Weights of a small GPT-style language model, trained from scratch on English Wikipedia.
Size: 10 layers, MLP 1472 GeGLU.
Training: a variant of Muon for these matrices, 739M tokens, 5639 steps.
Each number is 500 + 40 x the weight over its row's rms, rounded and kept within 0 to 999. Layers, rows and columns count from 0. Numbers have three digits each. The size before them is the row's rms in percent of the matrix's.

# layer 4 attention key, 448x448, rms 0.0428, rows 333-361, columns 112-223
082:525533505494542479497493474424567476550512552419443489502485427567472499501510503453382474562489497541552467543507506523491464498518478450595503458505513398435452501597489546496504465527519502491548501544488513481484504508494500501544532448437511512456464521479549543541481403476485492502460474436563437454538519554543519508485426525485
091:507543487554473551525538511503444521513481531474515458462516508524576507546490542447464475451515505557577508508453514492516445483484542486578492460371515509472498613517461535440539553423439495488508516539587540568563492514474593604554495441480517425491548479475513499524499493512494490491502438562576540550453529492579459507571440527488
092:553517572434485500462571516477502520540545485507473552493488494529491476534540473527558522474438501531612525504496567506489488517475566513520444494442516483467487481491486509481526488427488469483552523557526519470509475555470515482446521467466533426461523476574506427507487543536465432487472382477537497503495423537490467418469510417529
097:496593506556488540551500517507514543555438446522499486493456436509506509474532492526489474553514514529553512460480491585485402480509504540506536595396463563467495514501458475507502445532487505495460555509503468557560474481472449455544516495479522510545465427437492489465455463535546502516518527428619572474420468453481432535489515483439
089:512509454535488459507492568535484469530531542518472458459584499504435457472473515436517457482503553466589447535553480494513545531463531431407470485438436438497484545488489528512497449495499536484529468513465483516536552437443428581516503446552500524510475460468488510470566468509508510524483501523451491565514476492422435471419478495506
093:540513467462457491512555526554432523456464470500516493506484413517453494409508573477504524526533516377489402504470504535445511427491593603513517489558543450498491498494517481464478480469515518505532507495462472479513459503498580526493514596487452596505557445440452552492525481466553525496545514539475442473560491558486535541522582441501
094:521380502519552470415520507485509526461477521510478548536504473483538478428502535530555519483481437576485491446433548428450547450535544502495493461448510496473410509454494464497529541535501499531475496522505463534445475492526480493489499583520526499531514489551551555518560436479557497535544480444454558490416501558432496544529517494508
095:512548546559483465472453513456459542562507512452495524512461429447511535492501452468536546510523489572526520499568531392468502441569602601479444509464518476483557456518458523520513524516504497562551478575473501496486505526477529456521475499496442509487518541483546451522485503472514537461484494499580492514557514471492509476491496481474
091:500438532566514482461509439542503490605518509513423380533471505513541587535516523574395462489532589593518572543520424522479506495561469430521532490518495480517433475468491493593481456520509464497521444476562471490445543533490477471569512463538474474418561465517437497493534470444546554542515462454466586528543497544457511506518465513474
100:466441500493496508439535526511567450517571436545488463411544468443486469497543540560526443517358482518456545481508492422476496506515521464458495555485497504466525542478568463515498510495473546486496487477516617523441508511502484506432531494517523454495485560515504504458475458561520447521498512531557520460493559580463512456490532483453
101:559538529461547487541510498513539452467438512500515520495413493477503527483551522474562442550501418529530480471472480482451528520478466466483498505528525529513532433394493453495494496487516503436560512537521447527477522444533541507488520415420487492402461538430430511541476499534448482490455580471477542505488550465489537507505500423473
110:501533454450486516570465487553474471441414521466503516479465498542482592470445470499413443571516536422477493537521473461575445426541498473497538506503446513477536483460563481560500489576495489500467521466529496548494556459457526509576509554412513477553472604432489534519493483483541521471528522514529473479539510445513495538482378432472
097:453540543505484475529546621524460517462514465477511463485557482526448474585474517436501544485494536529499508489413500558445505492490506494519515500509420485443530446555504567499477438553519549500422494483575521515520517513477517527508484533571487499457511487440509575491530505542544486430529500505486468532450493535450526540440476461535
103:499476497491525461495509553474452496421465498499498487477591503450487504491440480545497560491548488527427528507528540558486524542524561468500506474485510456542534528456549546548477504553499452529512548486516415524419519553412435535550569511526435537490531513562461481478494573596530520465482513445526473503530486436454486476512487497471
094:484538523447449477538547484495471503470545441546433489577532510496412423555409381433510528481469433569487563437468579565466542590567403512406537418487508444488498411496498470472461484483469494475469516496556535517489462520556498510463521487509488514490541570563487499440458588506529484523447428524460505470510499505507438513513550564518
103:604513416492515487510547541451499488539487539495462521529553418481426542522406448473501567481538566479416470476584476459537486488525451503554449459392479509539499562564581475423440535494550526579513508501573495480561435533533541530473481488499484548419559484492537445536494548500523445478490554482558489442472534512539497483409515455522
100:547459550540517403513504533440572487513481482548462508460445467497511455554473455546532553514541481428560423462438550559539549516498483439502505493482500641520527495529518490501515480459525456521481533475421517501442487510580514480480544552491515502515545569500479436500527531458521414458445515465374512513559505484512550441497437480521
100:462518528538532488491484511506505449516485442458461483478482508519464555489584495483463550533499470509511524433474452561504504507540525532510507493449497475534482424469461463580525440416516505465557508450427523476538497458504531481497523453501454516427587516517549476449449393515481492545441510548487522472490520450480498449498540508528
098:438493554457465552460492499462490499466478456558408495511425460513557453443505551539506583505482468458562519449493460393538473477465470412420548485535483470452501527532411446521391531505567493472489499381474492533517527476481499501468458540472500467548537507464476487403439529455507514529448502528419501602524528504527528442515534521546
101:527451419516421478481520486502455480500580509434502489524509534514511513450447476515509522407468510513490446446482498471477516504497494434516535500532446462454547531475509454490526473477574480479516522443490553530519566519490475486449512559479491561504554479520511499542496530520478470448443445460493523579580536509480439436457559498513
101:505541455518401474492440546529481518521515508448518608483459544529490541511495569522541497502494583515454496503499512554505529503471568524523518549570492532540554489464410533531511466493447514550576494404439470533501503488438510510501514490537467408547472465496485497501556596558490497506495532554524490574539548504543489545508499595493
099:505554464473441503515469511488498531532449495412532499425447536495487502499452569459501543483496493489551491502422414467485539504594486494483511484500437490469561567525501413470480510518527529477498502462513498502531447429484507492554461564548512400503451475507453430453494534540426430461450464515546534521528594470494497407477498491481
109:495561566552443450431476471397521530427494460390475516485492490518577473554520529524452507402453422573513523498519577470593463408488466571522528457473474441401523541450474536494483481426468546490530613510393454493448445454487537510495482464558447470472487463516509512508449488486496492518514469533591491464469436498472511508460534516511
101:491494483537480535486441463481446549520506426504480544483432440485479536529545546451500524518510482492434515472598425518463480436525504554527519559513440438527502514558528443498481533441468489509513533484504564495579489551510540475523526449579441548519454532508486495462515446512535498576510514486477538470442478497475547464424525449486
098:463503497475467523505502527569520540517490490489509494503502488412505504518443543413418469522522477510510484498510461514582504498506501493469477501570512460564493513454476492526527528512526488553540547473420481384490506520495552527503442550481500548490543606512481498523437481523529503469459506497500560517465447456493492531467557467513
102:525469512549542553455459579507580452506455556466503573496503490564437576577458424475519423507424439549507494490500527479498581514566478491500496483494551546431519430571437520421513514511512521517455464453533474485597564437467531508446545534465476413520473537539506524533492486507516500499497510485435480530526489438544428444484538437517
101:495499585449460515540547444566486526440536418505539484483519471495465526473454524514480383530556508374481501513495528473491502452460400486513518519536511483546532471492472511534472583502446508412542539503569424469507588447488543512499475412535432519502490496463515527498529508510483503490497484503498514465551491562467445520575492514515
100:472460547483441548532484542527492593485574394535602511463494480529535506533471441516522463602490435561508475498377496492503491534466484490471459485548526563525462457497503546504528473439476498603521474574572523509438541478521507509565483464513517436492380551486551509517539497492456489476522511523458507466503513513560486530440527544430
107:455453506538532484502482452489513555496526457553485489499455552498459518484503511511521511505529503529502416521497564503563549500480483507533531519477520517522491470549498522510498550578523519484499506524567511566489540565472504529475536528451531499439535451579553463508468526573516510478477493578476461503539498474484486515458517522528
# layer 4 attention query, 448x448, rms 0.0416, rows 334-362, columns 112-223
090:503492502497520492457526444520498500565517508511493477509409555487532490514514505532508488553509488425466545454532522518489531490570459476532518477486441472429472523495605438528549545476454535525510461532443531508416530523554556541551476480440473447511448464498524517492516528504497526520608418529425531436437498549512519517464494512491
095:488459616513530478478504501491553487519460538493426482453460505539540585587449508436534507346468488440506479490523497555570509456466524446447481498516447496467471427451513441578465521492550499528498505502488534486516592497547459494406509523464504564460489518529578471461494503466442529497468513423546471496500565493405560501384493526545
093:497592451526480470517463475511520502551538468551456504569546497483507492522405531523476504485576540533466453469482488522547543541518565432491482530498481482538566503530444507460507493504526565445514488519551549486483493405416491555523443493414543531490395427419509492488464475496486438499464493528449503502436508523463512387483527528535
087:503440440477491554479458458452464509452484455500533533548416570464523543522498414526563486547505530426456442502568516443473491522554474557475488493518504510510486404599517522430479390528509492448477460488529519487493508510495515541509463451554455489559507524492496529587448560409512502497496512564392474563487485466533511547416495531494
090:522470463555485483537498478502502510511474531473543497507456441518503488485429502494510441497466469524450454432456476411446501476468442492441494508478532435456512553440438523541513499514454486543517527510440415549493549509503528512525577522471512455516513539509471497529485525500497490534516492526526473451531527541504496542503462473487
087:542572485531505470456647480481553441456476430482512479438509553556479490484498515483471429512499487468518466502563522562512514569468455542522525543514440525556439485488487529514529526525487500512526447535490525487396520513505434506520510518451585505534534537488480456525507444527516498486595441533563556502556483516439548525482480550531
091:541540520475493416405493530476424635499499532577491520546484448521574430493462575530450496544506501580496496520516468477477483544495462502489567511511478506482497543563421432479471389526525493581477426447478439564545490452488543494519545459484475514469499459530491488479518452444452533494551566519509586498507580445520512467463500473484
096:543480501544537446509584452459511480449478531524498515441462484485627483464478494537482531436495467490416471464407508574431483525486447518490490469505469501486469451472484557512433474507550474496518568484542492537451485520486496597487495617455548545442527506586499545491502488602452457450520514566486470515481506476452538501511451531480
104:541464518513544497480435499527516502493562451546531524521538485474478438517498484429500463561460557500483461460505512489505571531488552534573468495478474490568481514431491526481497494485463456430514540444548542493508476539500527513487509498484451481504450563450438505500456540503453524487472524489463523526522505581455472482562542409517
096:488489532441508550514454485540453516547506514525493436497526472562494514441509458484495571425499615460460446459450492512517580446465521497501476474454497521529500476540417500465556516495482471510451564527546454481486522526507512518490514518488551488446517457520494516500466525499505556467478466458577566533491516560505482419480466404498
094:519510506498503541562520473472516464489472503435480482405539498563520530502469487525444488451605480539514451513531568486499507485539441505569490503452521509449501498570503546507428509486457533456432507552494484455564486466491472539493448487451478545449484494429461549465488495471546510483494551413542553480501524569475519485508494465461
101:465470530530477469549477517507505521624501459461536386535457495494589470520502549499459512530522517463500504484374444607530406570483487479529410496548516544517551501449567438408492492461472571456514488582485503417552522434458524460432463538507514547457509441526548559463520425482490386419490477532481498508504464523548515500496505551532
097:493471488526513529553487510530494547477473449529477483496473448547497505477555535458549507494473563517482463410580525584546539502524524584492528540482548460467531549505490481508499497509488536482464469515461525517494459504558509505508476579457480458535583493530542432466533476538581421483479538540551462424489462469490509454444503528473
103:449513608503431538513541524568526480530537535556495518430575411489518474473487459510489538551540517476476506514423420458564459524497446454452520564433509512468441488475536534526459505498520496550499515494538526499577571556573506465475504396415485502528493488465535515518528407553471448563507515506539496416472530478573462529478440474541
107:487461442525441445466506518484545466568490538413514535511487451485402484510499519542574439487544508483417532501447431498561460511511494502432512546460535568537517554526486533498459497492477588562530529468453518557569530554508552497442496434519497459590570523450539501491519527502486470557503489533461484484550532523553525431519497515501
101:565477488518516457542462472551547448477504448476543501472460511498520467589570543472508452530480531492528535504459519450508497492507424496465501532497548569490454463496498577519491543457546485433478499504473549507517485484503563535557516466465458475552512547442447442454530540557489494520461439534433437467517464469505547469550421528464
105:486445518516518543490479513497467484510575413598511484482569526483566521503498428595514524482494535565481496400410473510463578489493532427472486531462545454550473539463455504546494450500484562556501455467456534460530485535493570600426494526470454455470576547487447539485506472518495453497422468553451481500479459530530476484471560450468
098:455484442517468444477483521545552517486499417437495455555451534424621493446509556549530467496446518536479536514476431416484491497508490604427436482570467503478472550572436528463444521471547555579499501519569452532495467477461496445406547524475514495428464490473488469496416535525582520526458524533438443509487464562482534410472561468494
101:538562459481500505499520488557541554537495516499539527546504510492514495484551557477537498422422516488574503501491413497534516629574530483467509521438496479493532514515493437550532510512548536488501516504443592592451508512513444566545461473436477438501514470547503543526532529504491465501540485499415512484592540497523485525446621458544
107:460598567506588505496442463472479486571512468546526447460598503498524540530532459482406500438432425505508508514563510525471506506465478455547479532487525525544506542427497531509506483438442417432563515463395421458498534471525522497492477513487475471457512456504494511489469452543480460470433517456494546458533504509562477547520488456534
098:522423535558539494454454482480443480548515454465452463532543491527532505538503497527474588450530516492500521555492525457526604438556519411478528532497375538504478471493520509490465510505502475571497484438484538563490527509470511498527432524564530423465519487528422454524479537474480441521447536458521502506467502504396520490454487520465
097:470558500483431512511504551488515485508527510467422380460550471531507477561514488511544409466517467555494576469551495489480419475479498559416475524518438488401507487483514513495519468478443534418460506505505478496456516447540502524534530405447536516451525462505465562494420533517563554523515489557457520490520507538468478477518557506458
097:494403394547504511462444511464534522586504491517504501558510453460468559542580412464558444512413494501475523535477490480515447514490570555439502468436472514504582511468562434439576553495506492564530475512516531507551524560482540471488457434531483564512425518521448473498529545494554456524506467562528448512499474378494465492442485493492
091:493474505530558495524489495545530502504495556481495509421538510435502453537546462510454474514513405526521440501505504534531482493481529440495418509469478495526550531538435454466492494502496430516500489452492453460547529457517487492472458467495477510540550548513468537448532488530420552473438535426563479442487451505608490506474537490506
104:471533458540467508493495501578542448520485495509522418481562464504472531571487424503508446501541554530509553502477505524497564534608467464507553534559486487527485458433466466512531505528547453488474473489591516491552510520479522511524555439519486542472466497460480552575569515522494390519516440426555561561477530460469457482591525419480
100:548554451466561486398481504459525569473462510481468510519517492466500494461545495498475555447523538534536455486522517595545476518494482519527560430490511561542474481548495501404468458503522482465479437509480414482541525412522491534556483559498442463488509424501523543518507445484493446434476440492477518476433523528428461503498501542537
107:515502536461448495551480575512482464484481506459563550524463505411443490488455461462459545484496520493532475464451490479444505441507499526475446527491448472535507463535441470586519515462563504483512545523580523485411507472552561569592520459423558508465565553526524480524515475504515476494539431524525516475567553539476455433492537518468
103:575459515525516505488517502517465538486506508433448500523449500493525572510457495464472467485568511531496481553541494543529558477476546523515496513422469507426442484515459549467510457470483534510493527547496498530548471541500551481484495474474507542542470479467507445510525462528500470592530451577504517510468488465552497508548452529529
107:507449523399509611487446494426546519502517472512462555539483498541478463549584575470495515511449514422470484434467448572519501536483484472487503544482550545497515466555469558549463509511489481502501438541484552485560484527463478498469502485492512496456491477511416532457445487491518462526540501544504512482402498497561509465493456482456